From a checkpoint of a small transformer trained on Wikipedia.
Size: 5 heads of 32, vocabulary 4096, 4.37M parameters.
Training: a variant of Adam for these matrices, 115M tokens, 14051 steps.
Each number is 500 + 40 x the weight over the matrix's rms, rounded and kept within 0 to 999. Layers, rows and columns count from 0. Numbers have three digits each.

# down: layer 7 MLP down (transposed), 640x160, rms 0.0974, rows 265-414, columns 40-79
# up: layer 7 MLP up, 640x160, rms 0.109, rows 266-415, columns 40-79
down265:472549512548513578492527477538459491463518465467473489489509528430441488461550490455517420540403535555478438448548554493
up266:482476534534438504471473506528486483437477555496465578471523559454500451468525490511555497520504526513541425477469534543
down266:520413468472541513565505458487568551425501454537477491484456492440491518508526462515437525467519458517501502496564499447
up267:542590511448477533499478536469450496436373473529450522485452498449524490422430498514518493507478511466593546501462446537
down267:575424413480511529562466539539476460539490531522508501515447502547529500504425501421491488446500493567473526521461564453
up268:460541512527422500503535433438474463466419506491496427532496475513558516504464472445542484449532561462536412477527500636
down268:565442430524483528518526503461503448464444461465551538476420518509488518505507545496505552547520457582460590502474523477
up269:508608586438483531516533493385413479499491589572493514473453436539525513465533477486483473490480543511515542484493520544
down269:535588612549557478469513469545485433500497543500526549491563481476478492454461548496461536501516446472503510510482483415
up270:475492568474496488447472511515559481512501476507476473578454518468557469526541543575574465504580517431503498469411516478
down270:565451492546429483473509503432589468470523487350587555478516512455467533490502510528465576425469486456532463418489481563
up271:482504514532490483467454475535490522548490506518551479505501496549488485489474519541476519502527508511508483524430524524
down271:510502487531536533526471511482437568485508498531477505495499549520502574467467457580494441514509494402482550467568483453
up272:397484479530460490508529431466461503488495469496489499449468482411469511522474402548423541507547555494506530458556511568
down272:533580532502557496526506480450518504443454467483425551524458487510473471487559555506431534481412531508528533495459558455
up273:537545429470467472460522475559518541486500487486456470493452516466503530486383464550447538502485526506425471556450472502
down273:558483483419520477543564557466526511502544504515459440482502555567545445460536486493502459524531513470505410553528547490
up274:468473545454488480454444471480494524502528520574426426522493555512489494505446497487463513550505515495454563508487512541
down274:473488525449441451521479455561501488472521558594560576479527557502454545539566490519479446547513513552551496480441532520
up275:463561537542475521526466470476524437496453559452484463527489479464453495469544517536500513530541566529501483596506548432
down275:526528593496540554481477434443510495475519532522424482552504447527519506537539502502523537506534377500502485516550486557
up276:467551460501538555500507522496502507492572573498544506518465422489481511474492535569474415500545565510528537537506607496
down276:515524510491525512509508542454481516528494540581591457510460481534496505533447531517498505436577451555553432494518436437
up277:430489444550592503508503484511519491575525490556483513505498443367477490528406504510452524517521526478480554544523491474
down277:537486551436487562485503512439468550451423506543609501525512545598444469557586469482579476481509496500496515487523500485
up278:437487459422519449464490509479515540460537447525491491502434475494441474487488515483563518436503536509443428500501657502
down278:525432507487500489498527461473472492427534518528517468550473506410486522506481537514462488512499466599505532518524525487
up279:547542603518499501444430537459478480496422481485489565432469501531487501496500497511541532471503515501575485547504442469
down279:488520436487548496521523468570491511499527497497486481549455481510475504545567514470496461466507508496535481497531546546
up280:512483509504480488523466482421531516448438519457560502496522550496534479526560486475541432557563503530538505539505512494
down280:551459542479530439487508531500497488518481473487499488545419536474502526510518530515553486483547463513493452484496564523
up281:522573537403494493409559512480491523451545537487452461474490446436543450504468549522503505569575482520502489493507515516
down281:510543469447527468576520463509631484509481534587479511557544521556488418445475513528490396473538536488513509500509579444
up282:510502448552529568446483452549500485517485431551481488440574539536498428517501447425545525521500556453521509438518532560
down282:509444500562501561508486511562495466459466486508469434520467465486523432534538549463511507489526455542455497425531469517
up283:512566473446525536463534512481566476482492515489491508464438432470468487467463508590547539454497531515479438482520588484
down283:496517479438511601519509520540505469485592463532501507532472535460469422515511605480590564478515530406480556498499543537
up284:474521530500522519413553448406515484481423540501463486481498569493582432491487420493514508472473533539474480508500525513
down284:536514470465533450400513520487493437495506466529501491522478506419423427470507546484486530513445465560462451430575491553
up285:388466514427403516486445522495568536429523449515473541545527495464528478492463516542521523480554456522500540455515487508
down285:432505458546505481466466506542446532546551512456435557548492537452520496522437563489540476550501470480466518496534513443
up286:546499558521516587459555443511476509491499515472538499500392454451513478541445506550460504507492458490546445557399486559
down286:498490509534479479517479487508578474502499492471523523483535565522542462514506457581535504471433520477480519539541502462
up287:448451496475527548432431492513532543450499493467485489479489523480463497452430514467468572539527550488547464586531486467
down287:494525524447487480510559565486496508477541512531483492437484533537574506503515484463505506454460516552477547452512505552
up288:441546467465575505458506389484488525527507460513495457549542416482490462442510581537482443605500448497504537544435519550
down288:539456527541562547561481395578489410486532531592458496510599479476592488495483503469566546548597442496500476527575513492
up289:392490479540451572476442395499573472497441552575498430520490580385459430498408479487462462535487515499541490564468560512
down289:522445509497469467518585582521564460431435516638543485498475527525415539494497522444551470479482495449540479535497542470
up290:549483504444507497534524493543520548457475506492512441432486485523422456487374478578471542480596494515572389492513447466
down290:536546514518517521448510479498500483440507505418515465437488415562526498458481508546562505530423536468483510454529511488
up291:549569574516494558424501472455489466509396529571522558467446542419505492461536482554508526595490442482488473584472467545
down291:511474516506493433509513475478488530488450521476533477504594501430504513575505516459489469582468601517459514458508413566
up292:561522545478475506380516510525492515455550496517516477469524440532488520494555444508513526531505517523460473522497503554
down292:434420420560488535475457505454570463479477552557574516521469523523470544535518504466494532507479536487540463506465448535
up293:401433504472484489497518426514516510494511440557525516547544467466460494512521490492490496484548574560554520530539575518
down293:577502568557523467490474514566496530584507514581488442486449499580552493514517493535433480457507467503519480451532472508
up294:438484569502488510496516475528513497519465582543494449537379480427496518497461487497551523516521519457536516535536488537
down294:551461522586558468471524545571473461498557505552560472552584483507529471487548503406446489539538469437445561477552576385
up295:524514618510362486430561486538503431503496541482450473488435450502398431495484476513546468448491599501510470475505500593
down295:440529453495545554472506549433485528485436550503447463477498555537467494487525468479514566480480501500532535484463519502
up296:526540487561528464525501450480509510499490565472510454542512494454557475491439504500528537575504572511456440475472460476
down296:499459420521496523489551473477535517529457471442516483536472490487487547452532451490435452469532541494446511483576481448
up297:493524500480482508492448467476493497518538535495449445462482535484496507485452546521491492510537479468476456502506469470
down297:518446484501511471480509510535538488485469479519546568513453445514446501517449479483555487541431488550501502493464506488
up298:499504520498522487498548489454506526508522469448537488512510428494543513444530441473451513513571551491464471504491487508
down298:558491535534476528507462560525541474413554536475493558562569521427431548475531475506496490462522471519522515502520429489
up299:461522490523480523516493458528561488522546597476512477515482498464532510472473509574555504542523509459484480469531504545
down299:495442472520465544516537480528444513482479461593513549422575523520468564514512490478499510503500500550494528504469538464
up300:478511538531511451519519522497478456528521509444534459459555496516508480505505463496492453535534486499507489478553477526
down300:481502493473486542451465491485518494487509501563468516491439490539532502489443510497494539433509537519525458478512519506
up301:462524501506517586531504484524504508500551493517494414459477473474435523480520504451449506506569500472455441528573525486
down301:524443467516526570502563520510455433498497466507491525395496569508472490514599460507473525409523460462470525529513521567
up302:493517492495540501488529465460533502589540442483459491512497442439542543544462507444480475451527482476496515483513488546
down302:486470555487435344544564618465546482522444574492447480478601462515507500540481552551447478553460479463528525552551460476
up303:436493483488556546492488451487545539455544571490507475554451406475448441540489470459502492487490534427600470511405489646
down303:498511524538454424455499448463494520596514512462513431449517463507506401528533587450561574641512472539528484511505506524
up304:420510462446548508497464500434522530458464543517456497461424481511478486510469437506501531505511559506510540494506546490
down304:537468552590463531504570532518509509482463510470505492431539468490521480526472506440496485511540445532501456500521549477
up305:451445494492485504474545468512522518545566472509502449524443425456493516589477553494491523493499531457518519571521529458
down305:555547465535494445475488474495511424481534586476443426417579525480444554418471447507489541430501480441516522503540547457
up306:461562527467568483533462430548494426423508556545567435522536514487508512457534492536497484554468424531454497609484479489
down306:496491363479512553491470517504410489568458471587476511483496505568471555511471492377526544453412507437456506499486506517
up307:523489524487494480502510510407451568436474512567459495503478456407491461499405521493450483550544479505497551500484530527
down307:473455470511461506523519487500491508517494504455488545524482461514526462459483495468510541459489480537447542461495542505
up308:521525532412503546523571491479478497515513462544530508517516467519525528492487505547492487489574502468514475550467536509
down308:478527512465497545501553472581536542468438555467491504539445488512430486519446483492473525520468492561516508509485496455
up309:480534548516498558513494499506496489445493603537468483442499503499398512428501464457507541503470485543549502442523547518
down309:510465540524507474491478461512560510490495541513472494562446503461556481545493543547459534462548519522475500508456447497
up310:502501612514420540548517458458524541428534547473577469500558538493460419483491440572468555596560455492516500524473508497
down310:532520441562452419500528576575507464412566498462480532490505557517551518483507437468509474462486481554450489520526488450
up311:529513474505477456512495473473587572515501546541510434492424498453456466454481524487506487533542443533461450469510531507
down311:504449531514436532485512519520546535472572480454549536465444504451449479459564480458459560443516486453467488446484555463
up312:530529522515490530436515397477524469474481459536481495526521464516494493426573502559533512569523455461579461498474545474
down312:482440457539451530509416489467456472525437513536523536527528469592550528512509454490493491488485498494459543494520525435
up313:462518460468433531484413506463516499470523470533512438448504562446442468441488447485549412484478562507568414481537566540
down313:492501537492487487505579543506517521546467492478545465455463476539504509528559538537560616529481411477460497489510500450
up314:552446523435489509531459500497513530491396542500491497529511496502534455475432476470595559461484432549463408550445462578
down314:471509497560544543447538469431475515574476474443456479446470503408582528506473507468459484531534497472467534473467519472
up315:470500510488510473486528506504555524519461509500469459546474492493483501501487542510450409483509528439442469578404526516
down315:480471515507544448432456548504480456451512460534503542477487498442550581533575468512471570532526492501508538574509494487
up316:463479497509497474549458448507538537444461571455488396504471461521473521493481490539475507515523508565516534522450484529
down316:543511478429496479496436524496490490490506460563499605458548534504509557470524552453567501492439522469494460432494450441
up317:509576472473520470484493497476506475428544531490477502529536522514491520423448426515529548504510541552484461571540507539
down317:489509543530521532484530519492537491492466512518460496470435531497500515553523476536443547509479488434463500485521476493
up318:526529512470491455402565431492602502519442585518434480475479505507530489505422506510563506477570509506436532428480513485
down318:527487521498491450448553500506494470453577499439562540528528410567557435525421482480503509603527498525539463482472433497
up319:537530537550492466494517512481542528448470524474480511420466489431509476435491500550540530565490490505490446630467525590
down319:511414492466485502474584470570496570496478535417558499514518565508498452531468492472537602567507513521540491521504509437
up320:452511488449439537455453391434509554524520522525495427431501543518548343515530476472499536521609552495514480547524567494
down320:545576574515490460483509478481552510443433552544470412513455464598515478500526498527373561465519482547565531427485539426
up321:505539520562540483509498458509471559490489571468524511478497419480470502492546511523596440539562520512433472537496484467
down321:514470514514482466481490524506554512547457438553465470402478562524488465509495466457465509527577531478482455529538520521
up322:541508503408545504513481435534510514537475485467565493487544408498498434477511483607499520472521482586474514526523453531
down322:419556462512476427498481569457514548524460496544492514579490524501507554464502539516522535472473487441504472443524590500
up323:476562496560506511494505509429505495498506509513462446491505442532478505532485420477487471553523540431523555448515519473
down323:553477518565510475486500471499587458551544551469570571530528533390512465528446552462437540472434419558507513437491418494
up324:506488503545478501521411449504548546453434529534471511518435596523536518487461540467483496587496467536515489550442486521
down324:454485406517559501530513466528511473477435507459522498483476551486513488541461550531501521429479539525488504427487505527
up325:509496537513505551437500422474496487510489539502480536488433493468482504535496490488547499409505449552531504485411513467
down325:513450563507505450547521564504422504481507502397424528531469514555481487537404513464553483486488455448454455532557513471
up326:545472549469451471498524478453491580505503507504555494422566520499497514541501462499432570494500514486522461518531509471
down326:425481463449504459502435508444523514500460523585444467507505504525442486471568520555456513541468441472534532530573541463
up327:550541479541472443462461466459517508475504528453493529504530482532577486469520498389421450530496527491496532488488550537
down327:579500554536461498518550549521524518480465475457498459504489499533541425546481524533544461566445466467473586531532473442
up328:554472487534518498462447486549501472474439567581504516442490510528483447479513455539591472498501432547487487454527518528
down328:466531468489562536554487527506508493606454571531515487543448456527505462489542577461463532465476416453597525460474535583
up329:553479517575461449513455470558556486463560565525512442476437514453553448462524469476441549543474558534489473518456466512
down329:468506422423525545551506453529516542486455520407519566471444516640530550500575480398469479570481492532584477557542535484
up330:482486503469533506417559493495538463434467541542423546573475510457466472500432445483579525578500509552513457453490517533
down330:482563507558483398505501524535550494466508438566526561540480512582493533505543541502563544450512516572442470517430515478
up331:440475502534517561448439446467545541510546479517520537467432526487422507511492505575535509592531488439514509508489520511
down331:466534415573458532471466434504527447516489465472414431469485511459461457559552493554497476478531440554491497535512439452
up332:433548522488594524493551478519522513511461479515553516492502477502471511563511496503472494532513550509547444516425484488
down332:502521583547558475527473527504533487495504534480533507421479464566563519496490560507496546498531490466470531452528520559
up333:468490511415402538507424524501534488533521495508534527448483493449488516521452532504505490434532439496549482476488500486
down333:434512458566474455520485546467540519531507504530495501553507564542451502505501523461502447507575555506465492533458495494
up334:520507504515529567408482497437476530540452558529505565457501480466495536502489497502516505492549509508530512539539481436
down334:483490481509539530482481488553518456493503476476512491452455544494495516529512539518477516568486523523490505525501537533
up335:490465489493540472509552508459535573519456466430485441529465455575538515490461473543490566500541465519514502465413497487
down335:547464524540532529493412556570518535471490453423520546470515557516472449443504482499462502480527482527539506446451521485
up336:538497539491452519479520432508517503540477527479476428490452503453488454468461522552548494495462523505457499513485540506
down336:499431496527485424489505516435456538498511515504456555446491494477461521533561523497457561523562527523435538444578511475
up337:476498541519495513443491492424462506445548485552482507504517556547531535476524518502493445536489387443504431486471503561
down337:525544511458493531450540465500499571535556549543524468575553447430454453538485505561529465503528564482448466460428524522
up338:519451542548483459535520424491550488403509551516538534457363521437443475477537555530511474454490451509523492479436474504
down338:529452463483572415468476529474474509421424517497508522563510532499569602515495537450616466532466527528509467514442505500
up339:470546525513551492550484539455487607470479515579511476503501410482574499432544483615470501522561479508475483507480427524
down339:393471511601487451454516528572520515522507421493514470552521529472453524462499501435607572510504473481442499534486493406
up340:520617533518556473436500536492443497520519528544498519435451462482433557445465477470576423528521523490462508455483583530
down340:531556450474484487546491559463584501451492479472526453548514570422528485501533522443452521563460452504496522441487489550
up341:436510511546465515475462473448472490565451533530463549470472482512474499535469478515549520531508557507545508521566494485
down341:473438495477536535507512494545523492511488451579525476517450438553544450552554492477529551485554509553520506479502520476
up342:435477524438569585486547517493499508523512589545572488532490408497507470496544439467493587544548543437433496507556530537
down342:526518515441542521408474490538587530514549447525531440459537476565415438523530529414536509473495478513498489497481475549
up343:542465559472531523499475494517556486518490535493487458540407532556413570479490361500466449493570486603559498555442514583
down343:464465515489553496496503472515566513535485467468480487477430445450462484480470490552508426460520540502497484541482540506
up344:470450549461459535484463449515490579487483505523438433479483519476548504541492511505503604502526445489538463527479526469
down344:531517484526485466570509565506475498549507530471486509518481486503493534496481468485487476525484516472477531479454495506
up345:557570571515503439549493469464481532543401430494477487527407514482494491506527546468473547504482471499614518555457535554
down345:503403508513547507526508455489469453447424498484530523512513470483577566541575540453489499467401497491518507512585558498
up346:504583490549539518432383528517484463511487489521498591420438584437423522483510520536507481571492539526468541494525504435
down346:464524538465489405439491438493467564560427493551487496463498489460517503500558464509448457556506522491497568522598477535
up347:473529470530517533504557516476516523446511555535376548493515501454485492505508513519519504520486597518454500498501455506
down347:536445466498508470468446465526552465533500549492530436487485472441559490504481489506405471492542459502501532523507572500
up348:533576584539448486481542516458462526414437501483478528463535519509507487472529473477487538520522437528560479433515448478
down348:480583515553483517510526516533530521488447510445468509554460569475522522530476480470468533497524454470468455486449432531
up349:521521471534537478460461487473531485455536492514487507514482508442419461419417494579569436592564540443495462521461506521
down349:493509498519469595452522596508570449545566401513530464474514411568463417437550474533467492469491468493563534483532503465
up350:499538494503462550455479464499521502530494508534531513528540430443470450405467568537498495632461479459596492512492495491
down350:548497435501468504494489549502496462466545493472456495493541563572522515480447474535440512462504511496540487562507510538
up351:473504501498509461475455526456493453486552475460561525509541433463422503482480516491534480497485506485539472492546458547
down351:523539538464498565430568521464482473472528483480508498460451488502499508494491486476487470557528440450511449507464545480
up352:456460537534490484529529511530496519498485473565491525506485409495551512522483494455522480485561526541462523455510469535
down352:519519491512536491524465591459512495510520548411441504446500496469561450500482465512467569503485471485519474461524462464
up353:459541497464434462427479460459462512486522498476467442514434548472562447463453506460478415479498506534552472480494486532
down353:518504528439491451562541506414520553553480482490536480461429429488488537535528524600440563520434408450533607507438440475
up354:476458465554550540513419408544565540503465545519472502473489470469503500457485539442509543528520493484475456596521470522
down354:540470425506523526550535533508510500483467559531528476484485528504467507468589522467529527477502531489550541457532495471
up355:498528513449554482539504510436517579514480514507523489545444509512554475547526501452466475530491462505513501503463533477
down355:487464490531506512494424477493500482453527504576496525548513578542449518458491436528504484489481500531574466484532518519
up356:520525499509477559469497423462467484569524477525520507536556500576508470560527572555463475509500526545516467509489522561
down356:508492545520506584475521471561558542406477520504504501494511478445510519534490504527505475460512500511482539488476484512
up357:516562558523500520513521482555626517557488536514544483564510524469484465536423483509453412546505464519479457465464501464
down357:542468534516483482484540529504515520486450470477438473482473534528511499571543427496486514533460523505508486489546456467
up358:457496572487580578472496482490564505491452533515468503491451451517457502501502527531559415464518509501610509468541535625
down358:545494510462581522517497488554460470592547513465478524506468469467519510505497541563454461524564549487488530417493456552
up359:487546534524522552524512496497551552449428511549497459483496578495557428504473498509514536520565525485521548532471453531
down359:523467521466512503461487517513544462574483510516470446466503545481546440496463506544525529475552524498502516556529546475
up360:486518493531516441471504438474520467488506512477511432506540445455518434513455430546484507519539574538522563514495512547
down360:543587516490577463530515545486501503507467491585472478528486432534480567473470486477426517490496475452448475471547519465
up361:367522472477473536526483510464531534496571551522530506460462484466517478481479451518495433493531479515474580576476571452
down361:483516508468522474473425441542502437503402524524513619422521474514511528471521544442425508387473510508517562541471517468
up362:464540522493532542518562460488540491544511492524492509473476514463417516565499509533518509541507551479489466479567511480
down362:455495537436507466482455450553569504489486506414566437562482512541478487559482541548510516514513480455459448587480534520
up363:505486514468472527475532492558537542453475474473463465527531493482554485569415532465473453540531516437535489475518516494
down363:539486559515432515494478485472552516471489420532545529499474476521540480496468498549527474517505429428493530516494470487
up364:521516468431495490501503458519484446525569547522513461465499551469503480516542507522500454538459459466508497533434483491
down364:495450512492531463477527529539491472510494484563483493525539528539481424517586472513441558477493471530521482525447544441
up365:519509505401499454430550462460492432523437517494482488464462529445483492505492469537517559503512559542502473477470521526
down365:488527505570472515523546564466515444474506457507515515542489489528447426493483537500515489389463561534519478511492480563
up366:508522531478521528483520414490461520418460488546464504426496514508486416530498517521480469511514499474501510490476500459
down366:508526495414467466445465499516494487597522431403455455490541442540526440494506521502490521554489464513452485629557460482
up367:453579492396492504457550519584502498573494490523509484481387498435532474508455507493552510474515461476437475482528496629
down367:556557538494528461524533468514489538445472507478528442485501517481527500509427521587461458507523509541424531500459484506
up368:526549522424471514417449476513490521558431480506475483549482502478523527519474552543536474497475495493528507513483525586
down368:579409498538534530527542479508511495456444517480507497422474551443521518522417583521423462493555529555446569511518504555
up369:506470512554530479459522472574485536517502511557455467552474385441441535511468533535539534518532570540472482564502532500
down369:455457471519511502491511445414493462525516520559546454545538517436563468536470525513432524388551490431549430407484432536
up370:502520457463523506395463446436519482529542548485502538543513553482495470471433460522431487471493519545522487525447457567
down370:447463493488508523456519499525484480509614525510446532463427458515483461548521467501454505558510579493459504482483509549
up371:448523577459473506459488519509482489481477502524456515571531492485458411508490511544557450576535496603533462559509554509
down371:501468455471537494485535540591500453414476561483505491567559511467472421550505550536456441497503611498496523459549549507
up372:507442526496485476510505540469530562518538465497495494473510459449394490560531513483550456480479510496467438508461515525
down372:528490514510477486523497519493501490498453540543538461510516528454550478566570493480480485463507540466501502568530533474
up373:494461550513555424521549476499506513529532490502546516431500558510376512562458519504488544469516506486530462483439509481
down373:476504484473558455516478556528523438530464517477485500579457552479417433407556479463512561531486447499466519511626479445
up374:531521544547435488482448496442519574437498537530542484452466549494489453539448479519487525536543562541544533513416455501
down374:518445447555486532522451582488514445466435514509425527552417563576501530455493476495484451510439514489481478511525479495
up375:486480452485510528477470397546498456441450499537516476478496505486476392455526531473449495555556527543472438626508605545
down375:537556582475548547464493541503427504561503539595441557429467515516465516474526591465472527485517448512473540620451501512
up376:525570515532488453490466467504434561408497498542550538511550494462521515446527502514554508524548545533453455521484473515
down376:490497441486462515489513526486541506575501445512510522481482532487489510501497491483515537500475396485470549476477506461
up377:416597465543508534488509492554494505554505532483579500442491486521532556450525560527535431520523468496489542552472561467
down377:382558458514534554569444500547405529481511444510493511399433525502578479582467473507439503510485461507556497515497432526
up378:458499492446422522421580446534552472492521569530516501511500533572469481558476445539580460532507504539564522451503541456
down378:530523458432439482497494539501497561504494510570520499506449509483515585474536482525502555490408499512560483460458453512
up379:480513501539465468460460432469522487499556521525517503532489561525458504529475463493513459614490539495503518454533515531
down379:526570495526502494480536495529499537473505484561552433596461526448516520477507518510522567465506452536515470437559485492
up380:510500504488524572471474500497505506521488575508458423453538552523452517475496496521523457473478424532549469538446457515
down380:498446533536460440572480450478425482499462515469539469492517514451459470496506486549468450535526499514560483486488524486
up381:565532503477524516505538458529517495486536490529542502578515576458502511452458492511459423507469478477511528485508544507
down381:455481477528528429497515471513477501416521485510448485499482444518434461494552490529496524483544480459494528453448484531
up382:554514513440524496521441456498511478522394514516452507436438512472473495482495520508556434472523545563485517527420485476
down382:496482420505515474435510544547518467463481549555543438508475548530469471431564496444580510563512462495497527540566421498
up383:569548535408515467459474481525529504503450564568420495460510502528508462496502438556470461500491487569550587549461574537
down383:473431459363512515402430544542471494432438494572413465501467576412475495522520436495486500462506594473516454551451485485
up384:547489451499511504485488484519563483514508500526491536473469457439496527432485556475549449569532427572505506527523506487
down384:497518486570526451579511450546435467511527556484505473470490496487552539513535458537508491452484526510460525478475513512
up385:500518485522533482450498504528499542432496493527450448512553550531519495447492484474454464549534481525522501507562493560
down385:547490554516495518501453516507483543552531484562483487489515490517531459553522503469526568509507488515498542546493487491
up386:436469524434483532417493459551479481545497532485451534483467536451463463518523463510460522490500509517597510434495543596
down386:520500505559512482541493597480447532519464443485540585566508463506558589491469557521482506494524528364474525524529442472
up387:555480511491424502549475420511558546472487482488527440494417445477489453541549536527544492522435477480496437465468474465
down387:620493516510524432546504470473503432497466467518520445546466512567535507534548461425460549525467488474522518540562475498
up388:569471484452497470443474515522514620451513519509459522466455538474538431518436551479518526506563455559469466523463576490
down388:484439568543441572483441453511502482456415508508515506528444490529481525563518437607489446525523497488473517487492572559
up389:551494594450447549508509514498561489533490579498513557504469493495436515457478433471491500537528489542501498459403487545
down389:483467508560530496494525463490594541495485572536460533487506521462542470502502498498476524490468467519531477485534471540
up390:520489503451482524533421469487465472492485462500423495509546473506429419497453467570504464516471504569586550484540544531
down390:517517467473480522527554481490503457464503483465527502483536511585484496557535486501489487485504491485528512485522455489
up391:473519553515472503540516501510547521476475491459464483507524477521499532526474422481527521580501498488465488452475452525
down391:498534543506471506492500473475501518574579497498493426574589458456553459460551551508526549505510461504434470514466464486
up392:523498476464453528477552485444483466457512516525485454496525522531452516466443520474513525522464535534547496494506506455
down392:539472450528545510499583473525469512457440506449452538566512484547487524512502457446503534475553533487474474520499466473
up393:450468601476520488454505519493614546490523438556486499582495555510469466534558498456494426555562548523507541550483557506
down393:502446523552510463535463391554511519457552526442521516499615461563505458520519532537435533477546493510502540495537526484
up394:509532536527502520456560512458530454506526527514551502531553422508498562451499463479490506444472495507450501552494526583
down394:517432503484485585577511524545489517538514525456543515456559449513571507533515487447495505461550526456497526514517517473
up395:462534548440500490499624467503518451575535608467558538511464410467560421456536501514483513499500513523429530516431499555
down395:404511403472575564515549539517455479431449621460429612499469571469412595484480416416518499426562548531563510552557559492
up396:468526487430446494523492462473496499418505507468529502431476520515534442438516505593561486523509464505529464545472461543
down396:500560504546451529509521470478513537491452526456552497579499506503512544456515539477516461496499470509513480534552535450
up397:539496543475537514454577465466471448463463481518508446525540386530501477492524545512519491493497457523574525495500543529
down397:517486491520481515527532530484460490537472463447490462488490520481564545466508485476471497440480503551493531505597523513
up398:460487481468481488464466524451553562465423487502477493504510501539497536458476524544447473452501517450541475528526505479
down398:556476498577528520467492504550486452559540444553474524482459520509506500563501530514566482550482494528490503536460482584
up399:496479500548423502456408485510529493440559494514480490488482560488496528455519477504509460526525490493531521452501533520
down399:509527526527526434469564441510544467563449495484513476514528475536498535546497517465476532516506420501479534470449526463
up400:543589494511533506510447530461520543512567484472451554473535524490563520511460543551522498515466501464547550513485502513
down400:480490501451415508503472533527484473490484486485499486491464559465437499452412452423499438487536537482435513515491480516
up401:514454484483458494487466489542489558459550510523491516404483530515465481521535506525473442534526517513558497472513535501
down401:493496525536538468517515517532500528555488541480507516564464472525507523477536537482507557477479524571444486518511532503
up402:504493554465401522515600453429526562524505590495502565598447493436480475486530487492512483497473471477454535507477570512
down402:525587475455570501454469438453490446511430464513524522500535443499531473505532561557472487518546479512476511585510541521
up403:473526489558527489516526504525573519449455530551507441488410515515466518476530491594499460547550494466586463567389497490
down403:496525518568520483518508488489499484469472512552549398524470473506438534459479493444510480614502454519468501472458486522
up404:509551556552511511541450437481507514418489446530494548496514497472551393489536518541577512496538455512512455443503461460
down404:568437554517533498543575490497479449497497525481482444563494498486535527535521537467449499474510472446420423470472508525
up405:495503468508504498458469485432506513485485512541487553464465532436535496507531512441419522521489512512524448530533463524
down405:499447555543461516502535542528467493462530496518484483516443567529432579482531419477511548528453510500498491571483485534
up406:507525466464493572467464449488535509457494535493453565493522481514549446522496517550537510504542544523498548532533478462
down406:495542466460504521505506549492521506541536524444503530542484497509531480468553501445471470540481420518479513518506423496
up407:404558615417485523519490518437469491493469578515471477532444542490481470539443488438516530432543606438514559518434493523
down407:564475579518515470495482473563510473504492519518482493506512430524513460462545516483473508472494480500459455544557558458
up408:406524500503435465464516409494526492494484437486527489513536527495519497492468429520557491537512517562523434468508442446
down408:439570467505506517474535408524444475523488527546502516509546465491484420479583472456461504431486506474493483520493536490
up409:584583490493524526387587480482458483493406584567431506417465492494507511467516442571545542502496569544526474603440441545
down409:561517548442579537490562508520521483487506511554434501410536514504608483547502486467507541544506513519469484515515507554
up410:497511460532479552526441488439597526465473483546465484540508539524523511411459561493541523623474530483542422573479463533
down410:436481559509509607473545512447424507546554511522594473518502486507500447496576479453530575476541470486533473506493492487
up411:463513526437424500482460531524598505507469439558493408538510465504440517517410518498415515554526476468560497517503506547
down411:566540463543563466492443543416472459494503481526452507466519567523465511474554567596558459496566489463489438511588466442
up412:429488536516527482504473412498549461477500522553534485525576525438495485527495530487537503515515516535554467534503503444
down412:491531479587473516554448546556584457491503481530517516490565510542543466567506486551503487432489544431466467459512462468
up413:459480422465468494447537455409496541422517510529434507437510502452507531501478450498518497541501484414475495487534557491
down413:445555519472543528498522519530478479544483443511476543507494492519512515533432521530554551422489504482458493529496539432
up414:489522464477437477530550491524501588470478473528496446528432478481503496509476549492476506514587490437444530461427442468
down414:492500516490478512496531513472499489543470440397476454488492476494574493519468493476523465463515517610534517587493531490
up415:466544543475492487539510472516511481564440499495490502578497498551499494467466450529468439542525536525461536500472461566